From a checkpoint of a small transformer trained on Wikipedia: 4 heads of 64, RMSNorm before each block.
Each number is 128 + 32 x the weight over its row's rms, rounded and kept within 0 to 255. Layers, rows and columns count from 0. Numbers have three digits each. The size before them is the row's rms in percent of the matrix's.

# layer 6 attention value, 256x224, rms 0.1, rows 152-183, columns 0-223
108:111106171117113125171163090128137092125102111104129118144113140158135106127158134150122111196113134141124085171114136166123123132166110129179122127164136139154100192125132140080103089104140120109102107097141095101130087175075176106129109081135127197185151160130137096110127101100164158051181190123113140104168204156121094136090159092139128073159160084124121089093136157129097118162118162163140130105175154157109133185147138122144166140140174101097154160035149021139116142115053190080128110124082167120117119119127121161121143079055178082099160112125070107124116135125166119091097154115074146084167131139091105113107104156088100118090178073194147107163155210153143141131160
099:205121126119104123149133178110134124087075195146162091132141133100097077181068089098123087162148105157114085133136121185123083154107203099119127100089135153108101181143109074133149106121102075100116211122154101160083104099124132114118088057130138152072121166124110141171143122087133134123150183123132141103093082131132156156157116172134118152170066082098135142165144085155082119121183097148129107143091180123173118116117141164141158111053137151144131110138155105123173155107080108130211104152069110172134087104064144089224099128088164122140162156160138191182104180170139121127155127155118125091123131127134142192106207122149130115124123138163133120103096123122099155181119
104:074079137170151153197100124129134141108106095074102128144132130150155121178098171137143146120120110095111110146087090113143124132083108135081125117146131111115122110160142112142056096158156104135076149127133099148094074100098133139197113098160153067146120146170160164111087110149140127108104147077125131188119181093083132101120162135142143078093166161188070052163147153157128137082134104177200131188152107157087138064128146128169047117066081185148142075134092067061145135174169174131136140141083117102136142089086098222127094137123132096165185142130160132154137137172125108125183145133139108137086146085131160102105151105080110093094090177134130110071143153159137138110122
106:120108176119145101049114126088091122153107140145083115132143114160074104103117095165131113155163133180142178092155101066115079124129075135069165112117105118122157111162089096115109123139117119093113107190163147140063112118081129101126150117108121041121084107151163105106184085154147083117151221108112119098157082142131135167142098086134130156149124131140102135113189160109137101150147143199110137116120144123147150101107132154133180189173103089107148079100083132144151128149098044135131080158199153155178130125191145103202105150092130073153183205126121132131119143047098119126123121140138142053133150111098058128067104136182118123109106102126126121113133171087090144162132
102:141061123131060121141155160117082077080122111121126150200146101162123100129150137136196145151159111169169123144137101096157088131141117135142116160072092134120163112152094136127103104153154147125147137184156099146087120173164169179054179122170102157122118082133104123113108110101143152150089152102184187182084102178074139140177093111145146074085118090117194144129117148114120154158130165106120155198124113146124126135182209125116130153181108121146082140183117107159213121184095157153107072085138134161168088118128109156133144145096126088134134071167049075154111088107107121106094145144137158135213143100088139129089133131107128138146075155199080141102133157107161137124121
096:126138154126163081138150124142027090163062108120094104097147130098112186077154095089093127132121107117143131117145061153102154114147169095118164168146150144102129148115161171101178123174126129092096143139133096094117071163132140123127135160098130143111091140135157176034129112123136097164132066117173132146121150180153077118093086083145093179126141127168137151131132082148103123109106183159119149159121122132107111162132160147151135089131153075125156118133116048150233111132141113125106145146139184096161120074166058102165185076130147095132133146114188145184125116143152081114135180053158124087104167124104174157171037131102144147123173129162148159102137167134110091180159
104:147129140086092127130142097113139131154110117081156103080146094148170164142143129164094143129164086152139190121080104138160135159132155135144119081103139116112106107179134115137113150212159123126125129144101112144162173121081113126192107155140136069070072045127083149084144169129175096211074146114129143079146125137090104112112180141141108078147119139140131135137151156164097118136185101159114099163105147173144107077121104151191040074181158048101103105105148138108096127107171134183099128106056151141169143097081083071114098062199173157133105078100095113123107158124126129132102105041168146117155120165114160103127111135117099141150127129099127092175183120097088117107127
108:119134129177155119160114106126144126179159133063127172101179083161070128151173069153172144130120138157124094133150163168098193109137160088109181140136142091099047135172141095143160136074149191084126154170152199164132118092126164121153134118087139161103111102144102104103146165060198106140127091143188130132120124127127139089120131160048181128122142104069088166086118158146098184073112151127078162095145134137141179160145149135156111137144149113130135076074180079123165110112135079096135119159101103181170125140082111106104142151125146169088111121173134121156170136069063093157117163121125135104072130190164157150103141125154130204186095128127111121112125092138115113062159
096:135143126191115141107160099148113097163124128142132117129089176086137120136099133117188117153197159170177171149118145126139082116136116091161106158170152103145123146120067137103167137124074134074161080115093117102098132143098098145100154166148108088097121068095128121147066118152110121140139153136112139098099128124102107133120102100111089119091093160125119125162072162127190108113095157188165180071101167131139142183129163093151156076133135207132123171055136141088190194158149145139133133208146101093121098103147095136143077133131080031064153143137126140126105122161153085154172097168121091191149136098095132141101051207162148193115135128149089086102110147110125190123114
107:145155152161146221131121094154161085133136165169124151137106148129114210104139135151143108118119167115056127035120094112088153100139133136156084100121078131131143117130192154139117111083113136095099173158144076160045143115089181038083116149102141119121157151144073121107126150127108153135133156098118149105183156104126158124126154131172145164141115121147152108141132093136138135151127159141092107126098106161099146078170133090134135151089165160138135093116155151103095080105131179084166069134133108059092138129100145148117102142079103114139133127117084120184123116105192096139078136123146128142204171102160117058073131110100086059191129156112141109108094142113158077062029
109:123150128157130124127142147137117162149146122114128095122123129100112068147192126105125095155113093145094164171063138149117154151165105125134119130145190121190158153165124112092107100153086132137126129128113127146174169142074066095139114116102175103082154132130123092151164146047182120146102220106167240169212083161146146103128137150123120117167095032120060154185123150105097100126121122143115179089174118147184120169115123130165178160146145114144108059127088107112149122146163163073093113074193080129158117087117107171127162118115095117084102160156120109119124135097106119151115101140105136098118096089082139073199137134101117122094109127130089157156120131117173055175114
104:123039146121159096137070161156205131085129131130176111132091091070121104101192103132077137168144131091119102103140100125087103093105127114167134128134097111101083206131125144196128187179079100123093122121162101070120137136075084061159185082142148132149070131114151096102126133108121148122159111102127142132106092130116134116130144120143179123124096129184139118119144208160186113130166133206144105113114114145055152137124131184130107144123089100097115164079109131170132097136119107116110109103109177071109123169131121196091115113131169149129108144157071128072148100094151129139087174135061091125175125162125166087126128142142190097225090170092102114110131145078153126109118
107:160186143110168120068077119148065154142113137114163072124156110085097141131158085127136180122135139094144122134054145130148184123113191117120116161137146082089153055067178108153133118151130137137167137102138174160135125136131129138087152123135136140168085184168094092152137102173124158152116148082117155132134153136119088122148161118123107120140094168166168145149154121136163147137175140143132186198122129205125146093081107143116143106132132216138174162142092094183077179127135118072127115161096120168141162150117138116112178128097120191109093077088111079103102129171067134175125084147145148149079154102126214175099140216144094090152091143160158136127174165113143058120107
103:116095146164147098039154129107122202175157090169141088157143081090154136118109141093137129144159111099135142137111137079144075090127112175153178120143114138139092095085085173118097114117178142143092106152091133075108138093161132156071165150144163118094184145154090101105097085139132124131148070059129090101181131169116165101119139116123144169097093196079136117137172165153152125143166148133107116221125143083103137209169155092130155133098083104125130159081113136107144131111120116136112168112103084119148112121123101151094132145087120178200136151115130125138191135117130172172127084128172202062076138100124134097141145152089173153054153120139199113088151107125108077137194
107:121107091149117136136119149115089162117137127136133109131157140164125121197176096126081173088143098195116116089146125181102154102146135130117131121133131172127025157153194074069138131059160117118202192139164179078160134143135112140135170109117147158124102108107149128124176121090070160141110106200143119107132105138078172111140126123052162154162100147130061124215149132113119166116180103146125170111180166110058162077166155120194152116118132112139133104084120129137154101100124120141173157166121077109134148168166090130037159106109127150161107114141112136137155139145047111073123121075146119103123095123083106109127107120126132142140126147135142106199048135170156115145085
104:095129174117112122124061128150114139131151121126191136124125090080159145101113123092123148143119105179121026117121123117122114124172097120134114153117093082101120076130108154094124088135174101200184119128157118091138093169053146139139150101151085123140138110132178160087111141148159144107126110160140033075118171110109172116149110079120199109125105112155108083157070108110130122141096122143159115111188134106033074142146159172112141159134146176107171119154140142107191113141151078176170169154121150085078148103174146128124114207167084139097118124159103104128093188122092139118126059079065116131135146125136084108134108134132137111107084099173135183183126078131168166159190
102:088145064083078152124110106095156156098155113157127100162136119110175156158163150126116104162139139134073150107107163118145149115117118136154124053117107153152176163133084106128129147143080137149115158151192102141089123129151152120147112148096155100184116096141098103109158132151154149115111156148175118140169099113181088105110156123143130058123070121104161119127108058176132144159125140126105122087118126121125193118151112135117147121130163075149180171150146135079066030175186104082125140116190108104162158102135136116128077150134159094159056161135153188066121198163119126156068176148089128113129159127195175106177146093136098137094107080180058143072096104174080070123158
095:155109155133080141160139150115139100098135095123156140080100138098164120137156104074058157162114107088127129102158064158096118131132101210173122123125085129134155113088108134163121141077159165148099165178120158138130220075150118124141094164107149081141209164160132189121152100176147171091139182120131116137144102148171135124092138167117196117166131156138137124133059123167160109114154176141187156037115132132122065136148139052116123187150100100160126105086167126169113070150110139059088149183099102135152164131103155100147200145088141061160129070163152158094112116153108118110100121175126123148058097150142128094078135145151153078130104120121141111135168122127120118150086
105:128090108136163164142175112149106103192192143200111168136082111100137173147122099150117096161082169089126121136128132067115127075103139079132173078108181123078161156110143107117112172088112080119106039111096120133136150159159116045113095130115115124100156122160145141089135107080165078119103129154168130188177063125118132143129183022191197152118109046115126145092103162154101150103105093151064124107115150130093118112105106091094146074165127111122130089164113148192173131150112200085146094101096124095166151158098120121079133152160110134069129120153154113132120163113128138154100090103129088094102122082129070125114120097116140117139143155163102117129107148145163101083176
104:135084191071119157127066125139136119106100098145171122094103130133079167101115115166052102127114120133079147192114118142122131095168118177115097113079101152125146094113127057149087131113133095171088101135147127152113158111155137116090114077139122111202071085000161132156148139144155145121065149130167137098074086135097162094117095156084166057108136122147129135127122127134174163125143115136163202055138113140169119101092109180152092111147130124101167118125103102177065125107105177092193122089114171176107159121153109149122138139064127105140167134138128200167044110112150158128166152123131133105143123132120107151150109135137132114159106031112137121130113114112147165175138
100:115137119137181076149112166082143117069132104123105191130089154084060165169146132129115147207096184202157132148098101118109119166176161130130170126129127140154134154139087131186138156105154087138109091134164156110125117149078134157089099108074051112134145102118137102113145123172135121191112097115109125081172103094095138119160067117143138149116123138175120099130112082110173126086162116175096109111103052102092121105165119174140115134173132136151138127148132127153128119127133125154182156057067107157107116163099110109181071107145109101195126090140100139137139197093069096105143069040119138171144127182094150092074143144083073133103171128070182158115180118113108105111137
109:082154122180125113130072100147094157176181090135170140073090125159166184094166099111174115136096143136144119098127143097168150168110093103099159092136148132133105146076122150151167189149133102125157161103076159114110167138155117150166208112113139136071080106098162155150127166138104113088151213128109143113108157153093089172131093109103137173186080087090134129172167145157147137198133147099171124144162099140082092100150124135118154145132113178130116087115161120134116109154142097118144060134131141126051145114147108080125150076111181129178142164118155118171135176157093120084174072086153164099191197165156118133135112122177153188145103166127126152166081103103053178162145
100:165068152088141120143074099137115196102118128110137142093132059170099012133142108155111114100117137164143133140150153162134094125075123075112094139091207138137131151159119092145156167075123206146131135137137089182108101142146112093099124086150143119147143111148102122128124150110133119112149102075170102124137132088143115091117130138156133112123127043119100118131137094141122120116074161137149100228148102150065171127089101104206170136117127201099119124154149120131180172157134102111108109116185147100119157140112139103083144096170192144148138081142108175116131125124135190094130071115114087172097183090113100079144078134114196095096179111104166176170153115146138088107189
098:137126134115157070082069172130127149136137107091131076169132129167120144147115099143128116191155145149120163173141102160093134124112112073174059117162092095103108120110167149140156085080133116140103092058073074129219144169141162064124136193191138154095121119162097170172094176119088137098149105113105064138160206093173142083066104140079084149078144128130119156103161150152161098127161133194154094090139154066120176156148136143107150149118137119188128154176115093124135116077093158123127075149163103098102141090186121137148106124095154125114120081116109134129173116082151133118100132121190103162079161143115124099170131098173107165124067155075122104125085145096117178126115
094:098156095182169109130084098113140154220047119135078124107151124112115176114154151166143149095171069118140189167114103142166159132146121120160061108166116149131134201134140140158120127093104100142133150120093160141131190109107118118114099150148084135147164121150162043086116138168111100174112163151158115120087102122112152096079161103164095116120067158125162123123082109130115119157174185135087135165097124130088121070123031102173086153096118135167181088156124122203090132092108078074091100126096105132131143152141162131151123175144206138104093167162104152166115080050086116135134127164122158172101155124161101139092091092101158145177138117132133114100107109176130119139074
102:122094151124150120147162151082115165099133137164069097139172040161111129115143125088097157130133166108106106150134032101173096136096129100144113190053104123092133115135099152119171105143144099098074067179066112073131114170162123143129120140077142108138071124146119143095082070124159122119169163124177141112109150115148151101124152069141144055166112119124145088175124116140167103068143104104170138139093116159106166134146113070094139143136145116044082107147173127094134204102041156131147112134189092135134124176079078145164154167091182180099143104086143111101126142082085130117128161127162121204133160121151156136122136106149141114102166154179155139120094137076113116135161
098:091113124123147146068117073139090180100153081144143150175116129123112082073151103107114134110100140125145119156085155127154160144138147078141099182118133161172143137153120083162202101109098114099097057132192152155101164140145094117185104102097113093100147085114139127097199154113136131094104089130095081149118137124126148070176104193158123157120153113128080094076148127154165136118098139112126180162083096125122084065125093123135141076122148118157159102110174158156115141182134104126104194112136167176138132055180140160147145172119088114077072157139029131160104184151227086104080128136117102157100199142103130110143171156111127168089135116114125096166111101131121150137182
112:143105105101172106115159126172173152098145065156083077063123138087068187168172146059128126082110158204181132126167160186111109106095139122093134108125119092099099106128157192151154092111126099122142186132146126112138163176107088142112069180087142175163178117131093147111136122154151111139104110126116164124109120170108108143157154047165131149115145125142107128124079197144151093092140148112084104049113084142137144100156179131148109137145132061146063174099129184154151126175116119115168152055095118169068131076167179124120152132130148142149173103137151124114174068139161159156085113151130072111125115168130120126103146145064135162146112125142073081126083152127092087145145
096:100141107145221101112114148161108150153085075198163119138119094132137107168105078142169116096085189088147160131130132185134188133151147158167129104162178173137163105129165139100095083159170150167095155110120204116151161135141134113121092118138167107082110159118092118145095112152141138105117138113174160126073146080179143110165160123125177125096165081069105113110139098130112107083144096149156084116133173167078126087117180128148128144070131159138064136116117183171159126086132115132136144087110142134110083133139170142074141148126114147140066138189120134192102130152113168092161138164065122141134111122081138087105186083155116144039147172069097055096085157076111147141103
102:107136131178087178150164188126104133078153099131123136179138112164149095094123107139119155130093149078140174119144133100097151144158171149115110149104089120136140105116158172063114126128165120119117137108140113117105126227182112142160105136130146103132146086141084089101103097060094073152125117105206130174140141190183099108194137101214143109141074113147151120072130180125154169112186167119135189116139150046097060135103171162111061135060033104145081115062117071134085128076127095145124128113130146132161131175128139166122132104179114099108140122113140111178056180154139104107120110127129106152155135151116118109157123055152128139137144138142109133132077133112080138150132
108:091143109115100099181184103195099116106121100086157092143081116163159132078132103115060136166168127141139192094106191142083145109120104121191113111129096085113122175127195117166091094109179145116116118126176151153124149114131129106096071155127153080144092127121133182125135141122078128104146181115157137130128036060118147139120168055103115143125163142162129144122144133161142109123106155138125137154150129133100110135091142132124122148185093142138117126121091139027126091165098109092139135143119100176091136087090108110158086121183171111079145192130128153136136133120108114094195107077138088153155142101081064129162162166142134099112153238142082185079131106101165095083072
103:095114103132134159069145087137119121098089099128125189107118075150161155120124166160173128060080123185114190112149134130158171151125172106169068121166088138102087155119108157144108154141104150110236109096084138176163168117091132213105137115113197136168183123080109162149152102102095110118143128110080122139138145159204115119128102093134118133105160132153104169070153190108123129138161108169158169077134119223073136154187049174112127105103173082157083140150114105127179148126164165123137138184139124172153106063152146082169129126135127165108130104144128116154119125117096121092099110105101177093153089114138163111057136129115104113112062112120151124145153110123108146115097
# layer 6 attention output (transposed), 256x224, rms 0.0778, rows 152-182, columns 0-223
104:151135155129187127154165093152169134065055156085092117090121134106099084100114163120148163120127135122115124147096155099139104141178184166110131126109068077091123130159079091148138089137142120168192130143114107122122121103153099177145103121104102067054118116157178105130145172170092109108124143137172028177121115116146208149154165121133125163099110090168161136117117099159113122037130104069153132142148131114126203147082101115159161132090148156093138074157078162134089077118128100120121162128181124077077166165148128120093192092124104104111117065125205163116166174168107121122158138141156115119063121107170147147140153127134148127100131085131116088097148109162124172184079
096:161081232164102181101106138154138144116170112150116147075087178178110149029149131169128148081133179068112119096113131142117153119139055149083100138123124148102124082091105182098102115090129142156184062103104142058148200133089157060138110171106119108108183077132152111125172162097116152128056082149118148131142128072155097136132138064118199146128140150171120118113095137136129163115111092112145104124161149125105139119141153062133100101156127074152143168071082088140090115104116107141103099123151099166077138130144153163069098111131094138145110100085119097151138095094127157101156124130132105134135132129109174107175094115151141050127117116101145163090102152085154117077064
103:164159181139091058158108120157171144098148147129109139148097086072104112199139110107120115131112157160112134143095128134133147133101128086107131065085148134145085198134135118100122146180085168110129135120140185055111109159145170111126144086123117129104100128066143146087109133150180100133120149103095068073074118131129135148117169164146110156128120058094131069171115082114089138175159152129067094107073146161082095180164104135166171109174105110144161106082133110140111115225091132092129165129123161183099123144183124146091080115155116107098179130124156163125127150161092154090155140112092134061183090166162056094084123148131159142161196094102080113175177143099133138115144
105:128151067182157147153175124109159146107131117139137147140116157159113118117147131055137149090132139118112139107119093164110167189106093174168150105129129192083103138133111113125124114172160108184120166068083140157125065146108102133102136136137184162162161172132169172131111145087086169138154105085192151168163210103126140091112102169182099124169126124092152139114110084090108176110093120100131094139130154144106131100155134138188110090085133093118102187151140137098047073102163132114164122124179062111001127080147158141105200162148165157121055137159131145155076140113117164154085105146107128151112152167125143114111111125102108124109142075195115121148131133203120151097137
101:059138103142143112155128105147145191134135153213084126173147134143110119085109106061075159110126128151139050109173116128142115166108157155116170041166122097115082073142163130109114175100152133091135180153076127064165119120155151089087112162155157075206111128147122160133129132147082179147117067122112134127149094059072177159114123139091111132086116170148153157159132075149141076115186119177125091089122160178137167128102131093129089143124137148121147115116124111121098061105133095130157197175099116112072135167163171097116068143118130166121123164105154151112088143138104155102101115173051146155094181124151118089172165176110181131091135147122139144163093135126098158133161
094:115149087154167168076096104208141101070131160102113126154145135104133097157103124112119121095184114117137177082061141160131105057125089104138139119149159125083144066172061154134058112168130159156145170162154116141179117155157059112118165155174141110135133107080091113157159116138152170111089166104137103129135137130136166173146106173125159108102187087126137199144142148121153127152077101113142144092146145089111164123113144166100170126111138150139131193166065116105101153131104105140115109152080135159102135079129172090106077170119107076221126121136187150139095114138076146178143103123147146128062176127109119101096131142161107087071042137132093167090128050095156141136126
100:101176145067105170100090183110204126117144106154117162146137098149097160188103093110148116107094156089112063156124140051087067095116064014140122125161127166093139123135138060155121148076087107089119116162204116096083127167152133114121108109114174113137113177100127145145164120085094089151177116084138106130085098147148142150107144106129124104145159105084174123133093099130161150091089161128140169118101129123120149092125124084126175145124108146152121091102159106083094140116101127128110141148154114134067176085085169182178143194122139072175111134126155177159187127123175139151153124151062124129168105139085115075084151130163125150046134128138189143158160161113115137105132
103:163075126143124129054132132102092128125139088182148098134101157087183120124052150084100072140130098095081148161173106170106100151135108128108135136090097143194185124108107068075081083093166128174112153105147102095095160132093155119080151074131118116152138143108159139144188100136137116116154101133122066164119119168117097172100172155195124140117142140086112065177145048135103120083137101159165182111082136079138113103062162117105103120171155141149169133145140190119166113098094144152094110120167096081135119123119127118195125161141152146172173136110130113134101117178123137139132154168126131054109126105088151173161149155049105072158186131180141147138142169097166185140123
092:195176138133157075131177128162119165122173094136153075133139149105158126105116075126143194149102106189155144154145103173158119146114202171181158074159138130146101102144152102116172159149147105111117063072088071115095087125165062063162165131195127118108125100142091122124090129115118149157150142081135163077135127078133108123164126099052139123135162079131129131118121190150080137111159126148148070118156125148087135081104076132116135212066064133135167142169084102124099128121121132121136087154155116151094099121048163113091107040117179159159154124121099121139118107175083122112134093141156112108149118136123159120084117079116115082090102139093116123115156079102162076144176
107:119142136100099098157122184136124139142122029172150176133147184149113111112158113151110190129135128146114112138104172175116159142127140140108132074117135158140140139151111139147121144201091081084154091119170122137172066158088099214154110095160096111149084102160175105111205116129156166082134088104141123163122117110136122140119140114182153056165121183133144080123096148140160158123089076113139116109167149183134172182108216112197120142147095081151152104207120110134156110098110135118131154119145094194127174168173158128126112135176099099051164109115112149057150153133105156148158138134124116165048126130143099097147128134162188165107137145133161116169134181071154105099145
103:135127096071177136123078082099158161161131106122165094109122133066098130105149184197104173121119156144117142104147108110128166191184119154103113085173065148083142081056148162128116129108093106070154113120152092065068142182090118041127104118113125126123084102119127128127127120160109121133119148131115032079124151183160100086156125107141160083089147109077142126150126077070162163116126148118125122126116089107067178059130099077129087130083119117127139103163101154071155133150187104132110189179138135106102176107083134103143168179134109176106138107163155142104088076135154119136052103115091089164138124146131124150141115153085159130097142116152091103117141142155111172065166
104:133158142140153169156118162120156114162141182129148096095164149145123122144102152069124109112152135095151128153093114148124189138172156094064135086112086171121118101115098121112167098091184201132157069141128137120156124111162138153227111149110126091124151130125138153137093094102147161151125096130092132135146193055148185122062138139051066131123140105071120045097123069119096126134059143155159113128187106119154187130104112146163157121102085151110139101119121082076154192134148146083123136121093077121179096141148104121181219110121117094107154114116146155132129136112097180110132150109093144126090077164174088125128119089108135146059112077127117145092117091156131130173214
101:112117131153113172174129138094193096127130116147094141178130087143126150121099127079112103148126191151109161092173077144088064190146109132134136166071113132109106151181084127108144142108062112121104174118153058092117131071119097095176137166113150103085204085083094107154155124130138084100055069110107109189126145161111134120126083135144162162111133108162059101117084156137091148154136128127099081113158160144140108174151170160104107187154076154101104129171147107090142098161083122105183139151129127123199122107083106126136108204137099138081180179156109140122111079129189182142143129151162151124146098089106067122163181091121071104122072099122130137149103089091159153102138
099:082134136122107168130060106171149028125088122074191107145110155158140126082161098121122101113093120099145148147135127170166182167091105148135161127130114120139113183126142064127109184130191136135062107144088093140158023100156102122203130138162132119069135118131078135131139110191167175128156117135099128185127119148168093177084122149125149149137124078075134147114129134130119112161165175113117158129120139127113079127142094145099082139155182147088129124128105119143082107093186118187052156148129162141108137144204127117170143152171121100166107146171181072111059115131146089138165142112109119122143130130104139129125085143172111173124081087212101122170176122136097134162090
102:141068137132114117175070059123165188146146154161154127060109092091117092102070151106158071164180130094171097092173141120135086139136194000122120123074101076120183113073124131156120125137146133132107120102101112146108150108099172110093134126134130155147142136097127129177118132110115148172126098073114123137128086156116090085130133154153135130193125148099123092092127134105111079127075104121163106150050091146144094107068123128134137135188182150160103104104123160136088108105128121170112188063165143121129105083132148130134142151178123115102191124115134110117098072090102125113163126104172095116137136214118162133145098122116134104139105069119153119073212092160072134118162
096:125145107152132112119170177128113114123112131184097108124091126112211118100099193110175102159074150108123170154120157123149091123113143069152132120081147151114116119135087122174163148138141179115139101139061106161118172069194183149132153206158179127162101166098119154134121108158105165152115130084068172091124130157119163100143140120116098066099155089112199110123129155126115117122169131083163216156079077111157159110147175128123113115088137090115099132138160107164116103164147137162131132118123154187154067066089098089033171075111116105133053160163131117087149124184090133125142119191122132150132102139158134184116127174116109153119114113133064068118107110139102131100067
102:126126118132176167136155100178136183154111147160159151117127169160143087185147164121158180086113135106106114118136135129062114135109128164082093123123083123092106183050134163165127149094079130121146103109059117125140107148081123129169146148137169129122074116137119176080161078112165130149137102183171151093170146123157127180188071156153149137130152176119096125114192104173120117110151107139123153101095080091124118120120110181141135084092137162193119108152176148131112213098075129150132106123158093070111176099089111178122138119110123121065132133103123084189175101140115140133149089100118112118160173156120023087117104105076170107169174191160137094182114182096149113121164
094:159131154150131191108141076154090120185139129111099153156162142182119142147122197119146138129079160149088188101148195144158121129130176115152143127158127098114167163120138087075158091134067178116098099114164200139127100168203144114165147146134126164173057115178123062102117143126122142159136093120116155141116170101139141081128083170119117111120128143094079127085115080098082117052159074125090129088115082163112145134151170147148115133076139112154169177107175159140160157149101099150141116127130135124110141227157089135109079102182112097080149118043117110094190142122165069102123148096111128148160136148048141125124139133158192172170116150145116158125118108165163165154107
106:147109102074119116177095149147135125138099114150122145113139171111164153107133185116119212119106063098142106152112124115106174176143147223137119086155104112126137120140116120137138086151101133185147159190154114145081094154081155175140157097094160154166152134099127134075179152132091147173067131147154075127070171164142132185060142136095170095128124107122167133171136123104157136167103136164193115152109131111120148129144185161114065196065136082076113117142152048077124110194147137181121107149201122084118142156132121108175131123071113114187157140088137079136157148083101036116143164156074132135107096144147139128069105144120129111171108126099147134122101132118171120112112
100:075163064174113142121175156134187156159125168138037117110108130123119116121116161181176188128102185137109150110082171083088067136118123053092096144122112123176128107081138111147183100135144138115155163080159140139160171162142121169140153075088119150174185148124148152164038094075052163151118145156090119114123161103068135179136146142139129140150142142090152122137132060091096142106151110059110045122161102227147159148128100122136147128120111122104099111124152147112165102101124091100160087156084110104135129122168156130158174081146133144135092163115144107104161154098104157151113148173128127139157124123083120176120143155130111062167118146124142085115138129078157124051102
101:123162123177128118137173107126099175093100129139095095133157101152144122140200133066142082101064114122133101067099162147172134089108083072162129085083116137085125127163171099078111111078157085127139136139097125110152177094132180163079095124155199164070091174128159169152121113047086112154119145095119145091069140109147072096120143113133151081164136163118083122133156110153184135149044155098102187112111109179106145076071181111123096120086141125089124108141105162134157120122113135089062114147131145131120132120123111120105170170094046086078133183140135115099139177168118173137138158177054121154147126121084069149095126092137133094133139124139138097151082164126130106070131
102:180108081078137108072147157181154135156153117148081114147118146138153144123086108106139113109191154150164129100126161177145165103093171141121135161064137106114075167155112118141133155132157093099113148051116123114151141128133071107116118131141159140186137155119145170151130040081098119139126089115168051151151089141146165089122132053107118143096109162147112179154113130093139157125146174134099122105127146087169107123110180073129097101116111117184146135094182118112072106137116206207145220121148173175178181141108134125152141140171107120087133107135093140138098109142112070215108113073159096178120053121093097110100132086116075136127146123128156101053127132148111117140086
103:127159133143212137134085111122127085153131122139147079117103164122167143137129153125131112142114126140110097146116136080101142121162076132110146046148114127132129147131149126153115095151136043127109103134059121087044155093105180103061139117137095164133031169153198141151154142176119131106084141171105122144139181073049160163092119134195188132102147131104112156083148095146086165132167133099137157110119165091152107129162153127116131125147195136054089135128125109122126120176135130088101165085124126174182136143129095111205154123127077109136133152170136130148097098145103137118118108129199138151155044137199157136073138161178118123152076128089156116138159148132110168199112
100:129173192134125162121122135167100135189155161097135105144115146102163109119117104092129117126175096098113085128081118136148176105116153250135152110164198145117150086139159174125112159144124165078103109137109114116164117104157110180125111125100091122126127114163138085130167111158115144126233141102087219132103107198125163128108135114143133139107125141116141122130149106074088084154091142147156091135142122097138165169096138066145169146129147185110144098118087154114051132083102178058109096112107107100160109136078134168101184132178119146116112156203145099068120117169194114118141080069143113101128127117115128175141141133104112156123089064146098089068146116051158125162136
094:113176123092093159146160134158165128107148196119194064133114120145070118157187100118107104194126166084090155141117153152055137110101147140136137162150161105194138115116151160134085152135139120136159020121154119150143105107127163118155084124083171177152132166102142112171127141105131167157141114122129099174157178105122064153130120121121106150129125131192119132110135134136157160099125098074133131089114116150196062146144195158143102176109144179166097160161144129058100146107078103094156155145171136141157113139141171138175170147098087167143165130116156086017150139098162127090104136120155106099129141166041122117124183130060113130141149134123091130151117082093140152092185
102:166126147149133141115091061123107079105070155153118122170128097151144180106107161136158147076077128108136108136109137101117127138137150243087171149137143085153106168122123085092157115137141113078218162150185163136174060076156141118159094064130165125151156104118128097132115136140128098140177143119090191153125114116101120150159126127104203179114143162154129167106133083157138136158069114089154162079111157156153070161157108137157103112116113116133140159136124150090138124178090111128158155042149124153123101102139149152131070095166164095162148207105158156154062117122132155116100167114094192106107137109125099137080091101112152123148119060126074128110137146166156223106113
097:106187159097118119138120076080183110126126126123129095110148113120099163083095172120141123126114101124117172127095125139067093157183106125148090109201162136145149075105216136137113106140127161113118150118049103106085194126159193126086160146217129141178131165202120142163137154099104095119138137121154108035115190113139136106118140136170094068163115104157115180137140138136103112159166132092138146162146147155085147150095171106116098132119167142096123106061113145090170146140173124145155127093131100139126141124122067078145126143116150101149134141149188152082138142085108164185125089100170116118114100068142083140076064071101074146111141151169069110146149154053174130139131
104:098129126195103101100121122078117130138090170099142083173165161158110155096175151142158127133140135120131060142061136072209124189135080063159163123105090116135136168099084107129115130111094164167146132138115138139140087066178155118145139161098071123076137092129111116128115144080122145129120130127179111095117102164067152165127083175111120111094087139101149156118142127161109125184139071172089159119166117048097129152032176167121151127070107145121159121235148114106164192092137080178077105131180099120142100157115138140113101139116119188183117104058129119129066143076082116155145125120123129161116140162123159102160109143130132114087168106145168115112123146085138100146119
096:087158137124126148181105075132113123121181109100134131071167122118084108073122223168148159156151077172143079101090157138120172166107080087133108073129147115102068140135108118097100177153146115102125148161145109133146204102093156111111133123074049119186169089079153109108126101144136114100166100221106112111109136194138120098119121119136098165138112126112111104153115185150115191149101152131167194200124142113185145119100138121142089106090104098136178052157140103111084107108123097139065133104148118146152165115153117117091071069131169141135133126146109161057171067136131114137106129126135152104146099138106160174152130167131128117154119129116104164197181166171151062123129
097:127109099116166098155088033155140069093150176150171124113163177093142106129141104077151170106141116101148078150098163128172083109191138099150122148163121145136091168129122137175073177102122113088096155134144155131157179160132128156162133129138095095198096100096109104118083146112104140148131127173103103140151080098143175124124133140105126138068032113130093133136157107115107019141090095136135112172153161170138093133088139070125172091126160148114118172127099089111131136237153105157138117148173092163071134081145171137133109065116155126104135147150099107094166094116138162179142162088115116134139198116122114115137094120107116146116152156202093147089104151159147066077139
103:160128160167134130160089191066140129147178079171096120122140115122116053157147113083119153180143137112095098154135062162126129093149171157119057115122144143127139097143107183118127147088139143096124120125124139167084114087133128100123164180167122128161168137122139138125159120157120116125134156167165101149107169162099119088091129194148117088086113141105101169141139109064162142105116143074082057156111106152141118122187139068159119082060116130153144094169179081104134159159080165115108082139151118128131135156160173140088163126122098098188166133109167111112151147115134061113137168142131098100119102210165129114090122067189146075118104080120113025164163208141144183136143